Weights of a small GPT-style language model, trained from scratch on English Wikipedia: 15 layers, MLP 768 squared ReLU.
Each number is 50 + 10 x the weight over its row's rms, rounded and kept within 0 to 99. Layers, rows and columns count from 0. The size before them is the row's rms in percent of the matrix's.

# layer 3 attention query, 192x192, rms 0.156, rows 0-108, columns 128-191
103:45 53 43 56 66 47 60 56 58 31 38 64 55 55 56 47 51 36 45 49 48 58 51 40 55 46 40 33 68 57 30 61 64 27 52 54 47 57 58 57 53 59 52 49 42 56 35 42 58 42 63 53 67 52 48 45 64 57 46 42 70 35 46 36
114:54 41 37 51 59 49 60 52 58 30 40 51 60 47 57 44 32 39 45 54 24 49 43 56 45 57 39 42 53 58 47 45 57 45 37 63 40 47 64 52 54 60 61 76 37 49 42 47 64 39 46 44 63 53 47 42 57 51 45 49 69 48 58 41
137:47 55 47 55 48 57 47 45 43 57 57 32 49 58 51 58 82 62 59 44 52 63 49 37 50 31 54 50 54 54 42 73 47 64 60 41 56 58 39 49 36 48 51 33 61 59 52 49 55 60 65 60 36 50 49 42 52 44 53 41 72 61 36 57
146:38 62 61 55 53 64 49 58 40 67 43 67 51 44 46 55 63 50 50 42 61 49 41 40 39 30 55 62 57 48 55 63 52 60 50 39 51 58 46 46 48 46 48 27 69 50 53 42 45 66 62 62 28 49 41 50 52 35 49 58 37 64 40 50
094:52 56 42 56 41 38 61 35 59 41 57 37 40 50 46 54 51 61 50 55 41 61 57 41 46 39 47 63 56 65 42 65 72 60 58 58 57 40 66 60 54 40 54 43 43 75 37 56 58 57 68 69 54 38 54 41 60 58 79 39 64 41 42 48
093:38 54 60 62 52 48 54 48 47 71 45 51 44 35 47 59 64 44 45 35 75 52 42 38 51 51 56 39 59 48 59 56 18 46 54 56 56 36 47 46 42 47 51 65 67 59 54 46 36 50 46 60 47 54 44 66 36 57 39 45 38 55 36 43
108:53 53 47 75 36 40 55 63 56 38 52 43 69 41 51 49 53 49 60 44 34 37 44 55 52 32 55 49 44 50 53 49 56 50 47 75 61 47 60 47 48 68 66 62 45 50 62 46 62 39 49 37 43 44 46 40 43 48 47 53 44 53 51 59
094:52 53 41 55 49 66 59 55 31 53 49 29 72 51 37 58 43 53 40 71 33 46 36 37 51 51 48 41 30 68 46 54 59 59 47 46 35 61 53 71 45 37 63 35 40 55 54 59 42 45 45 44 46 41 61 41 52 63 62 52 43 49 49 48
089:21 63 67 45 53 39 58 50 45 53 43 81 54 54 40 43 56 29 34 62 38 46 46 46 56 56 55 45 70 66 63 45 52 55 55 62 38 48 48 45 48 29 34 38 60 42 41 43 60 44 47 58 57 50 38 56 51 49 37 49 44 64 78 22
101:32 46 52 44 61 58 38 49 46 57 60 39 55 58 62 51 59 54 65 52 49 56 44 45 46 49 34 50 55 45 50 35 33 73 55 35 68 69 45 42 30 59 53 57 45 32 60 48 44 51 55 43 53 60 39 45 40 37 39 76 53 55 62 67
097:54 31 45 38 50 69 56 46 45 46 50 47 44 60 50 48 60 47 43 51 46 46 25 51 45 56 49 59 49 49 42 62 32 52 48 48 50 43 47 42 44 69 50 48 67 56 59 63 58 49 36 67 45 34 60 49 50 67 60 57 37 49 46 49
092:69 42 46 49 46 54 40 61 41 42 63 57 55 44 34 59 46 42 42 52 42 44 60 43 38 43 68 37 36 57 45 79 52 39 54 45 61 55 40 58 39 50 30 31 40 48 67 42 59 48 48 54 57 60 50 41 49 54 45 79 60 49 51 49
093:44 48 41 61 66 65 37 50 60 40 37 52 44 52 36 53 42 55 62 55 41 44 57 68 62 58 52 60 48 54 60 43 51 52 66 39 40 70 52 50 43 83 51 51 54 59 50 36 57 46 32 50 42 42 52 48 54 45 36 53 40 47 58 56
093:42 59 50 47 65 52 50 38 46 43 51 77 52 52 59 57 55 42 53 47 37 47 44 57 43 49 49 60 46 54 42 64 55 58 53 41 43 64 48 54 46 55 54 44 67 47 60 52 53 34 41 45 48 39 42 53 42 42 47 59 34 56 42 46
093:45 48 61 54 43 47 62 45 62 51 49 41 59 47 56 52 53 53 53 63 54 58 62 43 53 62 30 59 46 48 35 34 36 40 50 44 49 61 44 39 56 56 50 58 64 38 50 62 43 62 63 43 50 64 42 64 37 48 34 43 53 49 43 47
093:61 49 39 52 55 54 44 40 40 46 50 45 76 52 65 63 49 59 50 52 45 67 22 43 37 38 52 48 35 56 38 42 65 64 53 54 44 40 43 64 49 47 65 56 36 47 73 77 37 61 59 30 37 44 62 48 42 53 55 62 41 58 54 64
107:55 53 44 48 41 50 48 51 30 50 43 49 49 52 51 46 50 45 53 59 55 59 64 29 71 45 44 44 64 33 40 38 48 43 61 25 50 57 44 60 31 43 49 56 54 48 62 31 46 50 46 50 44 59 61 59 58 53 46 35 43 42 50 58
147:54 45 50 54 56 40 50 50 54 40 53 37 40 63 58 41 61 42 56 54 51 66 71 35 57 41 51 42 65 44 33 43 50 35 54 52 47 50 56 55 38 55 53 59 52 48 43 43 52 39 57 48 66 72 51 54 50 58 50 46 61 34 53 53
138:48 54 53 52 45 61 45 56 42 66 44 68 57 51 36 50 40 53 47 42 69 39 47 48 44 38 45 53 42 38 59 52 62 54 53 41 61 54 37 42 61 52 35 31 64 50 55 45 44 68 59 46 38 42 48 52 50 44 47 54 37 56 36 45
132:54 46 64 25 55 51 42 49 50 50 55 60 45 46 46 46 34 37 50 62 60 50 43 58 48 76 55 50 48 37 52 41 36 48 30 52 34 44 58 58 47 56 64 53 34 48 50 59 40 42 20 45 68 62 40 48 39 56 44 72 37 47 63 27
117:52 34 44 51 47 56 53 48 54 60 47 37 51 60 54 37 36 40 53 64 57 59 65 37 64 32 56 57 56 47 41 44 69 42 52 51 60 53 55 58 40 51 52 38 47 62 45 58 54 51 64 41 58 43 48 46 54 50 49 37 69 46 46 50
094:50 71 42 52 46 39 44 39 54 49 53 48 47 51 48 42 55 53 61 64 44 44 61 35 57 45 48 67 21 57 50 50 44 63 46 41 59 43 43 46 53 38 61 50 45 49 56 46 48 46 62 39 54 65 39 51 37 52 41 64 64 44 36 36
094:48 38 73 66 62 42 50 49 46 41 44 50 64 60 52 75 60 46 65 30 65 48 58 54 47 47 49 47 68 45 37 56 47 50 49 48 56 55 43 64 40 64 55 58 25 45 58 50 54 55 45 36 48 40 53 39 65 59 62 72 60 55 45 46
088:44 49 58 30 57 64 48 45 54 38 60 48 41 51 46 54 51 62 30 63 65 56 51 42 55 51 39 40 48 74 42 40 58 67 53 37 65 48 39 44 42 51 66 37 66 43 44 58 43 55 49 48 52 48 48 53 27 48 45 40 67 66 38 44
090:56 61 60 65 43 40 53 63 55 59 52 41 61 65 50 33 49 48 54 59 58 44 70 45 55 53 50 47 57 52 52 47 66 39 47 46 57 63 45 51 46 21 46 59 55 54 46 51 50 48 53 61 52 39 37 48 54 54 50 29 45 44 65 65
092:59 34 61 33 54 46 67 33 59 48 53 67 38 28 40 58 48 46 57 35 55 62 61 66 53 46 60 44 67 41 47 54 21 39 57 48 50 44 42 44 51 63 36 69 68 52 52 52 45 43 33 54 53 51 47 56 54 42 52 48 38 49 36 38
082:55 58 76 60 64 49 59 51 55 50 60 56 50 48 51 55 68 53 45 40 51 40 49 45 44 33 55 50 38 44 55 45 40 45 49 43 40 56 47 53 47 25 46 43 61 37 46 61 42 36 42 53 43 55 50 40 57 36 47 43 51 48 68 59
102:54 48 55 59 26 41 65 38 48 48 62 62 63 40 52 40 65 50 44 44 63 57 29 56 52 32 45 53 53 50 47 33 60 54 58 59 51 41 60 49 62 64 64 38 59 43 31 67 52 46 47 56 42 57 42 46 45 30 53 35 41 61 51 46
087:47 57 63 50 22 58 36 53 47 75 47 53 45 46 48 49 44 27 48 50 77 50 67 40 68 53 56 52 81 47 45 52 48 57 34 51 62 49 29 51 49 53 34 51 58 31 28 40 54 58 59 61 38 55 35 53 37 56 39 48 55 63 46 59
096:57 60 45 49 46 33 46 45 51 33 47 50 48 25 53 58 37 57 47 42 35 42 55 65 54 44 53 62 64 50 54 60 70 59 49 52 50 49 59 48 60 45 57 73 34 53 62 61 61 66 47 43 57 47 46 41 55 44 41 67 68 32 55 56
098:37 59 61 37 46 27 36 43 45 33 69 64 35 54 58 33 46 57 58 50 60 39 49 63 65 60 62 55 39 45 41 38 53 68 39 58 35 50 37 69 51 41 54 51 59 72 58 64 42 56 52 38 51 58 49 55 59 58 42 66 65 45 50 34
093:51 53 54 62 52 63 41 64 47 48 54 32 57 46 62 64 49 57 48 42 58 44 58 53 48 45 28 47 46 59 61 41 65 45 58 41 42 53 55 55 48 46 50 45 28 34 37 47 55 52 59 35 44 62 47 46 54 50 55 61 42 60 57 66
090:49 38 50 58 49 65 68 54 49 67 52 41 46 68 52 37 58 57 52 47 41 42 38 47 60 63 39 40 49 42 49 64 70 52 43 61 67 65 53 59 50 63 56 47 50 46 44 39 49 54 42 52 52 47 49 36 38 40 38 59 62 58 42 71
101:35 39 47 40 62 66 59 53 46 63 34 60 49 45 47 61 57 40 65 65 46 63 51 36 52 62 48 64 44 53 44 54 41 42 52 45 59 56 41 60 44 53 50 60 38 54 59 54 38 52 57 27 52 49 64 52 55 51 51 49 65 44 43 42
098:54 52 46 44 68 54 52 50 65 67 48 32 41 67 67 32 42 65 64 35 52 63 54 56 50 34 61 58 36 35 51 57 44 43 54 61 48 64 57 46 48 40 53 49 80 58 53 53 55 54 51 66 69 43 48 61 46 57 59 31 52 27 48 51
100:46 48 59 47 51 70 60 49 52 41 39 62 44 61 50 25 59 42 43 47 59 65 57 43 46 47 52 45 63 56 57 42 36 37 60 51 55 35 55 49 53 58 48 58 69 48 44 83 57 37 55 68 43 52 38 54 51 52 43 27 40 40 62 53
084:22 46 49 34 35 39 64 41 47 71 41 59 35 45 63 34 62 52 45 70 38 80 60 38 54 55 52 55 61 56 54 48 52 54 47 44 62 55 44 54 52 36 61 41 51 45 46 49 60 62 43 50 62 47 45 31 54 51 58 32 55 39 43 59
081:46 34 37 43 62 49 63 38 51 58 47 80 43 46 31 50 50 49 43 63 48 49 58 75 56 55 55 65 46 48 44 55 48 35 48 42 52 60 40 64 58 42 51 51 43 73 56 53 44 50 32 54 53 49 73 36 52 53 48 48 58 41 30 42
088:57 47 74 45 56 59 66 54 60 49 59 74 40 37 58 43 55 29 52 49 44 56 38 57 60 61 66 49 63 45 46 68 55 32 39 64 58 33 49 51 54 57 51 62 73 49 59 49 48 51 41 38 45 36 36 32 53 57 55 56 43 56 31 66
100:41 56 38 32 55 44 56 47 46 36 39 44 58 57 43 55 54 41 41 34 54 54 52 55 51 53 35 34 50 63 61 40 61 45 64 44 57 36 42 36 51 40 61 60 68 44 51 52 59 56 64 55 70 27 54 51 38 46 52 32 46 41 49 65
107:56 62 50 26 37 60 44 31 42 58 61 63 43 50 59 57 42 53 53 71 43 53 39 45 28 51 65 60 44 39 45 70 52 44 39 55 60 71 55 66 42 54 45 44 48 53 46 28 44 60 55 47 52 53 53 36 41 50 63 53 53 55 37 46
090:32 51 42 35 58 43 55 47 49 47 64 45 70 70 43 37 58 55 46 48 69 39 42 52 64 41 56 51 47 53 52 57 47 40 56 50 43 61 37 54 58 61 49 52 65 47 48 57 60 51 59 64 62 48 40 61 39 41 65 26 55 45 58 59
087:38 56 53 31 60 58 42 64 48 55 49 57 74 65 45 53 54 33 51 60 44 47 60 46 59 49 38 35 46 47 57 50 69 49 27 34 43 58 40 41 59 50 29 38 55 30 47 50 41 53 52 52 54 34 45 51 41 45 58 40 37 63 40 48
092:39 50 54 37 40 48 51 66 42 53 35 65 29 34 54 58 52 46 35 53 45 55 50 32 52 37 45 69 55 55 60 70 50 55 34 62 46 38 68 60 45 57 57 56 49 51 42 52 56 65 49 32 53 55 55 47 47 48 81 35 62 43 33 37
091:51 40 42 61 44 42 45 53 54 28 61 67 59 54 59 51 53 54 30 46 56 38 36 41 44 42 40 55 64 51 38 73 57 48 49 57 66 56 52 66 40 53 38 34 53 78 61 51 47 44 39 47 41 57 64 44 46 41 51 45 54 54 41 45
076:47 51 55 64 47 46 54 44 40 54 52 67 54 45 49 52 58 45 49 43 53 47 52 64 51 55 35 48 33 60 39 52 55 44 60 52 54 47 41 49 47 34 48 49 58 48 66 60 42 75 57 42 48 41 54 47 46 52 40 46 47 57 51 44
091:51 54 33 41 47 43 57 41 49 36 48 49 54 47 51 51 44 43 45 40 39 43 51 53 59 56 45 32 56 48 50 48 70 50 55 46 63 52 46 50 62 53 44 58 46 34 31 33 54 39 50 44 59 31 43 39 55 40 64 49 48 52 38 65
090:59 41 57 55 52 54 55 55 84 62 52 38 44 50 75 40 49 54 56 45 62 67 49 46 34 42 50 46 68 40 37 49 46 53 48 55 61 47 49 34 61 57 77 52 49 33 46 54 49 51 60 50 52 53 37 70 48 54 57 45 32 44 66 68
089:62 50 32 67 75 61 42 61 52 52 57 44 57 57 58 61 56 67 66 53 48 61 50 41 49 42 53 60 49 52 53 48 41 49 41 38 53 72 42 51 33 42 48 52 25 54 63 44 33 52 36 44 59 52 58 47 41 63 68 62 57 61 59 55
097:52 45 49 66 53 59 45 40 52 56 39 47 50 44 50 63 44 51 39 65 58 61 51 41 51 56 57 51 47 48 70 45 36 60 51 37 50 46 55 39 49 49 55 55 33 39 65 49 47 38 41 65 57 40 55 65 55 52 46 70 51 58 50 33
086:46 46 51 73 40 49 52 35 52 28 35 40 53 63 56 38 56 57 49 58 40 43 45 27 67 60 67 63 52 56 47 46 60 50 45 66 63 42 60 45 59 31 65 51 27 47 39 50 46 47 47 54 45 41 29 58 52 56 46 47 55 50 74 32
088:50 45 50 43 51 57 47 41 52 54 66 54 67 67 53 55 44 52 48 53 54 35 67 51 46 37 44 51 59 46 46 44 46 49 37 25 56 51 32 45 51 32 50 57 50 39 45 47 28 58 56 54 57 65 48 47 51 43 45 41 51 41 37 56
095:61 48 54 53 58 50 56 57 46 45 59 53 68 25 56 64 37 41 59 54 59 43 43 78 59 44 48 51 63 42 67 40 50 48 46 45 54 45 44 49 48 51 67 36 41 49 56 42 43 45 46 36 44 57 57 52 70 57 40 36 54 59 53 59
094:63 42 52 47 34 54 52 52 56 65 68 63 34 55 59 26 45 49 47 33 57 46 52 41 37 55 42 50 54 45 37 72 50 40 52 66 54 40 61 61 58 61 45 57 52 65 51 65 56 46 38 62 62 45 40 47 53 55 50 48 54 50 33 57
107:45 48 64 52 57 53 44 55 47 66 63 60 52 54 40 52 49 51 45 68 63 52 38 42 46 35 57 53 50 45 48 59 45 63 40 52 64 49 44 55 35 50 48 32 58 73 71 54 45 50 42 53 40 72 41 47 42 66 45 60 52 65 34 37
086:46 48 26 57 50 53 42 46 49 46 56 29 50 55 51 51 42 59 46 49 57 33 50 39 43 53 32 59 43 58 41 65 59 45 58 45 67 51 48 71 46 54 61 37 45 74 48 40 53 51 45 53 52 47 58 50 45 53 44 38 63 39 18 55
075:46 35 55 64 54 57 74 71 59 63 49 66 55 66 45 44 44 54 48 65 49 39 25 65 54 53 42 47 71 56 42 47 55 57 47 52 54 67 60 45 57 37 55 43 53 57 52 58 49 64 29 58 51 43 54 48 41 49 49 49 41 56 63 39
089:31 55 46 37 32 36 39 43 45 55 54 47 45 49 48 44 62 55 49 68 37 74 70 65 56 46 74 47 33 65 50 51 57 57 33 59 57 46 39 45 48 36 56 52 68 47 40 48 30 53 49 32 64 44 35 42 49 38 67 45 50 36 53 21
081:65 49 63 46 45 49 56 43 74 58 47 65 32 40 60 29 61 54 55 45 48 65 55 49 42 54 67 53 63 44 44 49 36 23 50 56 43 50 64 38 62 50 36 65 55 41 37 56 49 42 61 48 44 63 38 52 48 38 58 46 40 42 69 58
092:67 41 44 59 56 50 36 76 57 44 57 73 58 58 60 55 48 24 49 45 40 41 62 39 52 44 39 39 72 46 50 44 24 60 36 37 49 48 47 33 42 51 27 45 50 44 75 31 59 44 51 60 64 54 48 50 41 35 68 65 49 47 47 56
087:52 43 37 66 61 56 58 55 59 73 36 57 31 48 50 62 60 62 45 44 42 67 41 58 41 56 57 56 52 51 60 47 61 48 44 53 60 65 62 48 52 68 62 46 39 53 53 38 52 49 43 33 51 50 66 47 55 47 57 41 43 45 59 56
082:63 43 58 76 65 21 55 53 61 37 81 55 64 41 47 66 36 64 62 55 46 39 50 61 64 22 55 55 43 51 59 52 54 42 38 56 56 45 31 65 46 43 47 51 50 64 64 52 42 49 48 46 42 58 55 37 39 61 48 52 64 50 53 60
088:41 40 52 52 58 58 57 55 51 43 72 44 45 54 51 32 47 32 54 44 50 63 58 58 66 29 48 48 23 43 52 43 36 44 50 46 60 57 45 39 54 55 39 45 54 35 51 48 50 37 50 61 50 46 36 46 54 33 65 46 47 47 68 45
096:44 54 37 51 52 50 41 60 38 49 58 28 45 53 46 49 46 48 52 56 48 62 29 44 53 46 53 52 47 57 45 50 34 71 66 63 47 28 51 59 35 64 56 49 54 55 51 35 60 50 53 48 45 58 36 44 43 44 35 56 60 45 70 53
095:50 46 48 53 43 53 56 52 33 69 48 55 55 43 55 63 54 54 38 49 40 34 55 44 47 57 48 43 57 58 59 48 33 57 50 26 35 56 51 66 37 29 51 52 49 62 62 37 51 48 41 47 43 56 56 49 51 48 52 37 40 58 48 55
102:51 38 52 49 63 31 59 40 55 45 58 43 36 56 58 53 62 34 22 52 38 59 54 45 50 60 50 47 74 60 38 57 47 56 46 56 55 44 58 53 46 59 52 48 40 56 55 37 58 37 50 52 50 59 60 55 59 59 52 51 56 44 54 61
091:54 40 44 46 49 48 66 47 59 39 39 49 43 47 60 52 60 42 34 61 41 51 51 47 50 53 47 37 58 64 51 55 62 58 49 58 39 65 70 51 39 57 50 52 44 55 52 53 65 57 58 38 47 67 50 44 60 53 53 55 71 47 44 58
144:45 50 62 48 52 42 62 45 60 50 57 47 52 57 61 34 30 36 38 52 40 50 54 57 63 81 42 41 46 58 52 37 49 46 38 64 54 34 64 55 50 49 64 61 37 42 60 66 62 36 46 43 59 49 47 45 48 64 54 60 45 43 70 52
115:49 50 64 44 52 62 57 58 57 64 50 75 37 55 60 31 23 38 39 52 50 68 58 50 43 69 54 42 58 47 46 40 56 37 49 47 57 49 57 50 52 59 47 51 51 41 47 52 53 43 45 36 57 59 47 46 51 44 47 52 43 44 52 54
093:60 59 60 57 50 42 38 40 45 29 57 35 48 53 44 36 46 49 50 56 45 49 66 61 56 61 50 57 48 55 31 40 63 45 38 46 51 54 53 50 46 45 62 74 47 50 40 67 39 62 43 54 65 37 63 57 48 59 35 53 60 42 33 40
094:25 56 49 35 46 69 70 48 49 53 42 40 47 39 46 50 64 69 46 53 58 53 39 47 49 60 47 40 55 52 49 45 56 52 50 47 56 67 42 51 35 48 52 54 35 67 44 56 34 52 44 59 50 53 51 52 47 49 55 48 48 39 45 39
094:44 45 53 37 45 49 60 51 23 36 46 49 64 43 46 60 39 48 47 51 42 44 56 54 59 52 50 56 44 38 49 44 38 56 45 37 43 52 51 43 44 55 65 66 34 51 40 64 35 39 31 50 54 36 57 44 50 52 45 61 41 46 64 49
097:45 57 60 57 62 49 70 48 56 39 57 57 55 53 66 49 46 46 59 51 40 53 60 55 58 71 47 52 48 39 52 49 44 47 58 65 37 37 52 47 63 46 71 54 66 44 61 60 39 34 58 49 51 53 47 55 51 59 43 60 36 28 69 53
097:66 47 43 62 60 33 48 55 63 35 39 48 59 47 51 56 65 60 37 48 22 68 35 59 52 58 49 44 55 62 73 40 52 64 62 58 56 44 45 39 55 37 66 42 33 53 54 55 54 49 58 64 62 57 63 52 49 56 72 47 51 50 52 47
090:35 55 32 56 37 43 42 44 50 56 55 42 58 55 61 34 45 39 42 49 45 47 42 63 47 68 36 37 48 47 51 43 41 40 38 62 49 53 70 35 61 44 57 50 30 60 49 29 65 54 40 54 61 60 58 47 43 52 46 53 66 53 40 52
101:47 56 64 54 50 25 52 46 64 53 33 37 58 47 64 53 44 39 50 50 57 64 47 53 44 28 44 49 42 48 36 51 41 46 62 48 36 40 59 45 41 49 59 51 44 48 51 60 55 38 63 51 47 55 66 53 54 69 42 59 38 58 59 53
093:55 60 60 48 50 63 57 71 56 55 52 39 64 51 57 35 43 56 39 52 65 32 56 33 70 60 39 28 52 55 57 64 67 56 39 47 60 49 52 60 63 45 50 54 58 46 49 44 53 63 45 54 49 52 44 53 38 59 66 40 50 54 43 44
099:64 56 56 55 55 61 41 64 66 56 43 61 66 45 37 38 58 55 18 49 59 50 56 59 42 39 39 37 45 54 46 30 43 32 67 52 33 61 55 38 43 49 44 53 49 51 37 33 54 38 46 40 40 42 43 64 46 43 43 49 41 58 49 58
105:49 48 41 47 44 28 43 46 37 57 36 43 58 71 55 38 45 47 47 56 49 67 60 46 67 52 65 37 54 45 52 56 63 74 47 54 53 55 39 46 56 55 56 46 50 49 47 47 58 55 48 50 63 28 54 56 42 71 45 46 42 60 49 43
101:42 51 57 46 52 29 46 47 60 48 51 38 71 56 48 49 45 50 58 55 54 54 54 59 62 50 50 58 57 52 42 45 29 56 66 45 38 45 58 48 58 53 56 72 35 51 50 61 43 38 60 64 63 41 55 65 50 42 38 50 41 50 59 51
101:53 53 47 47 43 60 42 63 53 52 47 61 53 46 40 49 48 72 71 47 53 50 46 60 49 35 52 52 40 39 53 56 52 56 43 61 59 48 49 41 45 60 57 49 74 51 48 65 33 55 55 51 53 45 41 61 32 51 44 48 50 62 48 19
107:60 52 47 51 41 62 39 56 45 45 30 48 49 47 34 56 66 66 61 51 59 40 50 52 55 40 46 56 37 43 58 58 38 48 57 44 47 65 40 51 52 55 55 49 66 62 53 52 39 55 60 59 37 36 47 54 37 60 37 42 44 66 31 46
119:42 59 53 52 53 60 37 56 39 46 48 45 46 43 32 54 63 69 52 37 69 42 59 40 37 28 58 53 41 35 57 54 44 44 57 44 51 61 42 50 54 60 41 43 75 46 53 43 32 59 55 52 34 48 48 63 44 50 34 51 45 60 38 47
105:47 53 32 60 56 49 46 38 43 44 47 25 49 47 57 67 71 65 48 53 41 57 59 38 52 34 54 52 30 51 42 50 48 58 55 56 43 58 52 40 49 43 50 68 55 56 51 48 48 58 66 56 25 44 65 73 41 66 47 40 65 46 41 42
121:45 56 67 43 56 58 45 45 59 48 55 67 61 56 61 50 47 34 44 76 57 40 46 34 60 83 57 43 47 61 49 59 39 60 37 61 58 53 64 54 38 43 54 47 34 55 72 57 54 42 29 33 67 55 50 35 44 47 57 60 66 56 56 45
095:62 50 52 41 61 56 52 45 57 44 60 60 58 63 58 53 44 49 58 57 46 50 50 63 39 47 43 52 71 44 46 59 64 26 56 55 55 56 48 54 53 48 42 39 54 57 74 41 60 45 48 43 54 50 47 37 63 50 51 48 48 39 49 41
093:47 55 72 62 55 48 56 41 60 49 68 43 34 50 45 54 60 65 45 47 61 40 61 48 46 58 46 67 37 40 38 52 59 45 54 52 58 42 46 50 58 53 52 71 48 60 44 81 46 53 63 43 34 45 45 29 46 53 46 49 61 45 52 58
085:44 54 30 46 54 53 55 43 55 54 57 32 42 53 80 46 46 39 48 53 62 40 52 41 52 57 35 46 37 57 43 72 57 49 46 48 54 56 45 52 61 53 38 64 50 43 39 46 55 56 52 33 56 62 60 20 51 53 45 64 44 43 51 38
112:62 60 58 67 57 58 48 42 52 55 36 54 38 80 37 55 49 47 53 48 43 42 51 51 52 50 28 40 36 57 47 52 47 52 59 36 59 38 46 47 40 46 52 61 34 59 68 67 46 55 53 53 44 46 58 49 59 55 47 40 60 47 54 25
148:48 47 38 63 40 54 42 56 40 53 61 33 46 52 41 36 39 57 50 60 60 49 54 35 57 44 62 45 52 28 53 55 45 58 30 67 48 58 53 55 27 67 59 53 66 51 52 66 39 52 54 56 53 67 40 62 30 54 36 55 62 60 49 37
102:41 48 56 43 58 55 50 52 43 54 43 57 54 63 46 53 51 37 39 55 46 54 37 49 44 54 48 47 78 72 60 63 55 64 66 60 71 60 56 62 49 53 52 32 46 42 46 61 53 51 40 50 62 42 64 46 50 45 45 42 54 50 48 54
103:40 47 42 48 29 45 43 51 42 33 61 28 54 44 49 50 51 58 47 57 55 35 39 66 63 53 51 52 24 47 33 36 43 70 41 61 47 69 49 54 35 49 61 57 61 57 65 53 45 60 37 45 53 41 55 53 32 48 47 51 51 43 54 32
113:41 49 57 49 52 33 52 55 57 27 71 51 55 48 41 45 59 42 50 46 54 48 45 48 60 53 54 52 48 36 50 41 21 69 59 68 28 24 42 40 52 41 54 68 60 52 68 58 35 50 60 44 46 50 48 72 45 52 56 49 37 45 47 61
105:58 32 61 41 52 32 53 42 62 68 46 50 45 58 58 57 52 35 60 58 51 60 59 46 59 44 65 53 55 49 40 53 68 42 54 62 60 35 50 56 69 58 60 53 44 44 46 51 81 48 54 62 54 28 41 46 63 43 48 55 56 48 50 52
090:42 45 61 54 53 53 49 54 56 46 68 42 57 26 44 50 74 59 63 44 52 61 35 61 63 39 68 41 36 31 51 45 42 51 39 38 60 58 57 47 49 38 44 67 66 52 60 49 14 60 39 54 40 44 47 57 37 57 58 52 48 60 59 48
096:48 51 61 44 62 44 57 50 46 52 29 36 53 51 65 49 47 47 56 65 40 54 62 38 50 40 52 34 61 56 57 55 43 61 53 46 54 42 52 34 42 78 65 53 57 41 53 66 40 34 51 53 52 56 33 58 54 39 54 47 61 62 53 56
090:40 40 40 62 39 69 66 45 49 58 46 56 49 52 43 37 49 64 48 51 52 55 48 60 33 50 59 51 56 56 54 62 53 46 54 52 56 75 62 54 45 52 43 24 47 44 38 49 42 59 53 47 56 43 57 62 44 48 48 38 63 55 45 48
099:46 39 45 39 42 63 31 41 40 36 55 69 36 42 49 48 54 35 47 45 42 59 46 50 52 67 59 42 37 44 51 42 36 63 48 57 37 42 47 45 49 48 49 60 54 40 56 51 46 40 56 57 66 41 37 50 56 46 41 56 60 44 47 36
105:51 54 56 46 41 37 50 39 45 38 53 35 64 57 27 45 57 45 41 59 46 51 44 37 46 64 48 49 71 56 42 55 60 49 48 67 45 35 38 72 38 43 48 49 35 55 44 55 47 56 62 45 45 47 46 45 45 52 34 31 58 29 49 40
107:46 67 48 58 58 29 58 57 58 61 50 59 31 38 45 37 53 49 51 41 47 56 36 58 60 65 62 46 67 38 51 52 53 40 46 56 58 38 47 47 58 39 50 44 42 63 57 20 80 65 51 62 60 57 48 49 51 56 67 47 54 49 53 45
102:67 46 44 40 43 58 58 63 48 57 57 41 60 63 50 45 53 62 29 63 52 53 46 34 50 51 53 59 55 41 45 57 27 43 56 52 40 53 32 41 44 60 32 57 49 54 58 53 34 35 54 63 45 63 40 50 42 67 42 64 40 56 38 42
103:45 36 53 37 48 54 42 55 42 55 59 34 39 43 44 40 48 53 33 36 56 45 52 37 44 48 46 41 69 50 63 58 46 57 26 32 43 72 51 56 48 59 51 44 46 40 42 52 48 59 52 57 65 45 58 36 39 56 62 61 48 51 57 52
095:35 58 46 47 58 48 62 37 42 35 65 52 55 54 43 52 32 56 48 39 51 45 36 55 45 55 44 48 49 48 52 35 58 49 45 55 60 68 34 44 46 57 29 46 63 51 46 54 31 57 34 45 59 48 55 49 58 54 44 43 47 33 47 46
100:56 31 46 58 42 59 50 61 47 45 57 65 58 66 62 48 61 31 63 58 42 43 52 42 45 45 48 59 46 55 51 33 49 53 55 62 53 36 54 51 66 43 56 48 56 32 60 42 55 30 46 54 54 24 43 48 48 41 68 56 47 65 55 44
090:47 44 41 43 58 53 59 52 49 49 55 62 45 18 43 51 41 51 51 56 55 39 53 52 44 52 62 40 41 55 53 70 51 53 53 34 44 43 38 49 48 43 48 36 48 64 47 55 61 46 48 55 64 59 69 45 57 59 61 55 48 57 38 38
090:53 55 49 54 34 35 41 40 41 30 66 50 67 52 54 40 49 56 56 44 43 57 41 62 58 47 52 69 43 35 50 43 46 55 42 53 63 57 46 55 54 44 45 80 61 57 47 53 41 47 43 55 37 43 55 53 50 42 43 48 59 37 24 57
102:46 34 57 54 45 32 52 51 56 58 51 47 57 50 57 43 56 57 38 41 39 41 39 66 54 42 61 58 56 52 54 53 59 55 34 68 45 44 46 58 56 50 40 62 54 54 50 59 55 57 65 56 43 51 45 42 42 45 55 22 55 60 44 47
091:71 42 54 64 46 48 33 58 48 41 42 58 54 48 54 53 46 46 61 57 41 51 35 54 67 30 57 43 51 50 39 56 73 70 51 60 49 51 53 46 38 57 62 46 49 46 61 51 60 55 58 50 43 55 33 42 51 48 63 63 64 53 47 65
105:58 62 67 51 49 50 61 45 47 40 56 36 57 60 59 57 67 29 62 43 67 40 56 48 53 53 46 64 32 45 47 41 51 50 58 37 48 37 39 40 61 60 52 64 40 43 54 51 49 48 62 44 49 48 32 61 49 48 47 57 52 43 45 54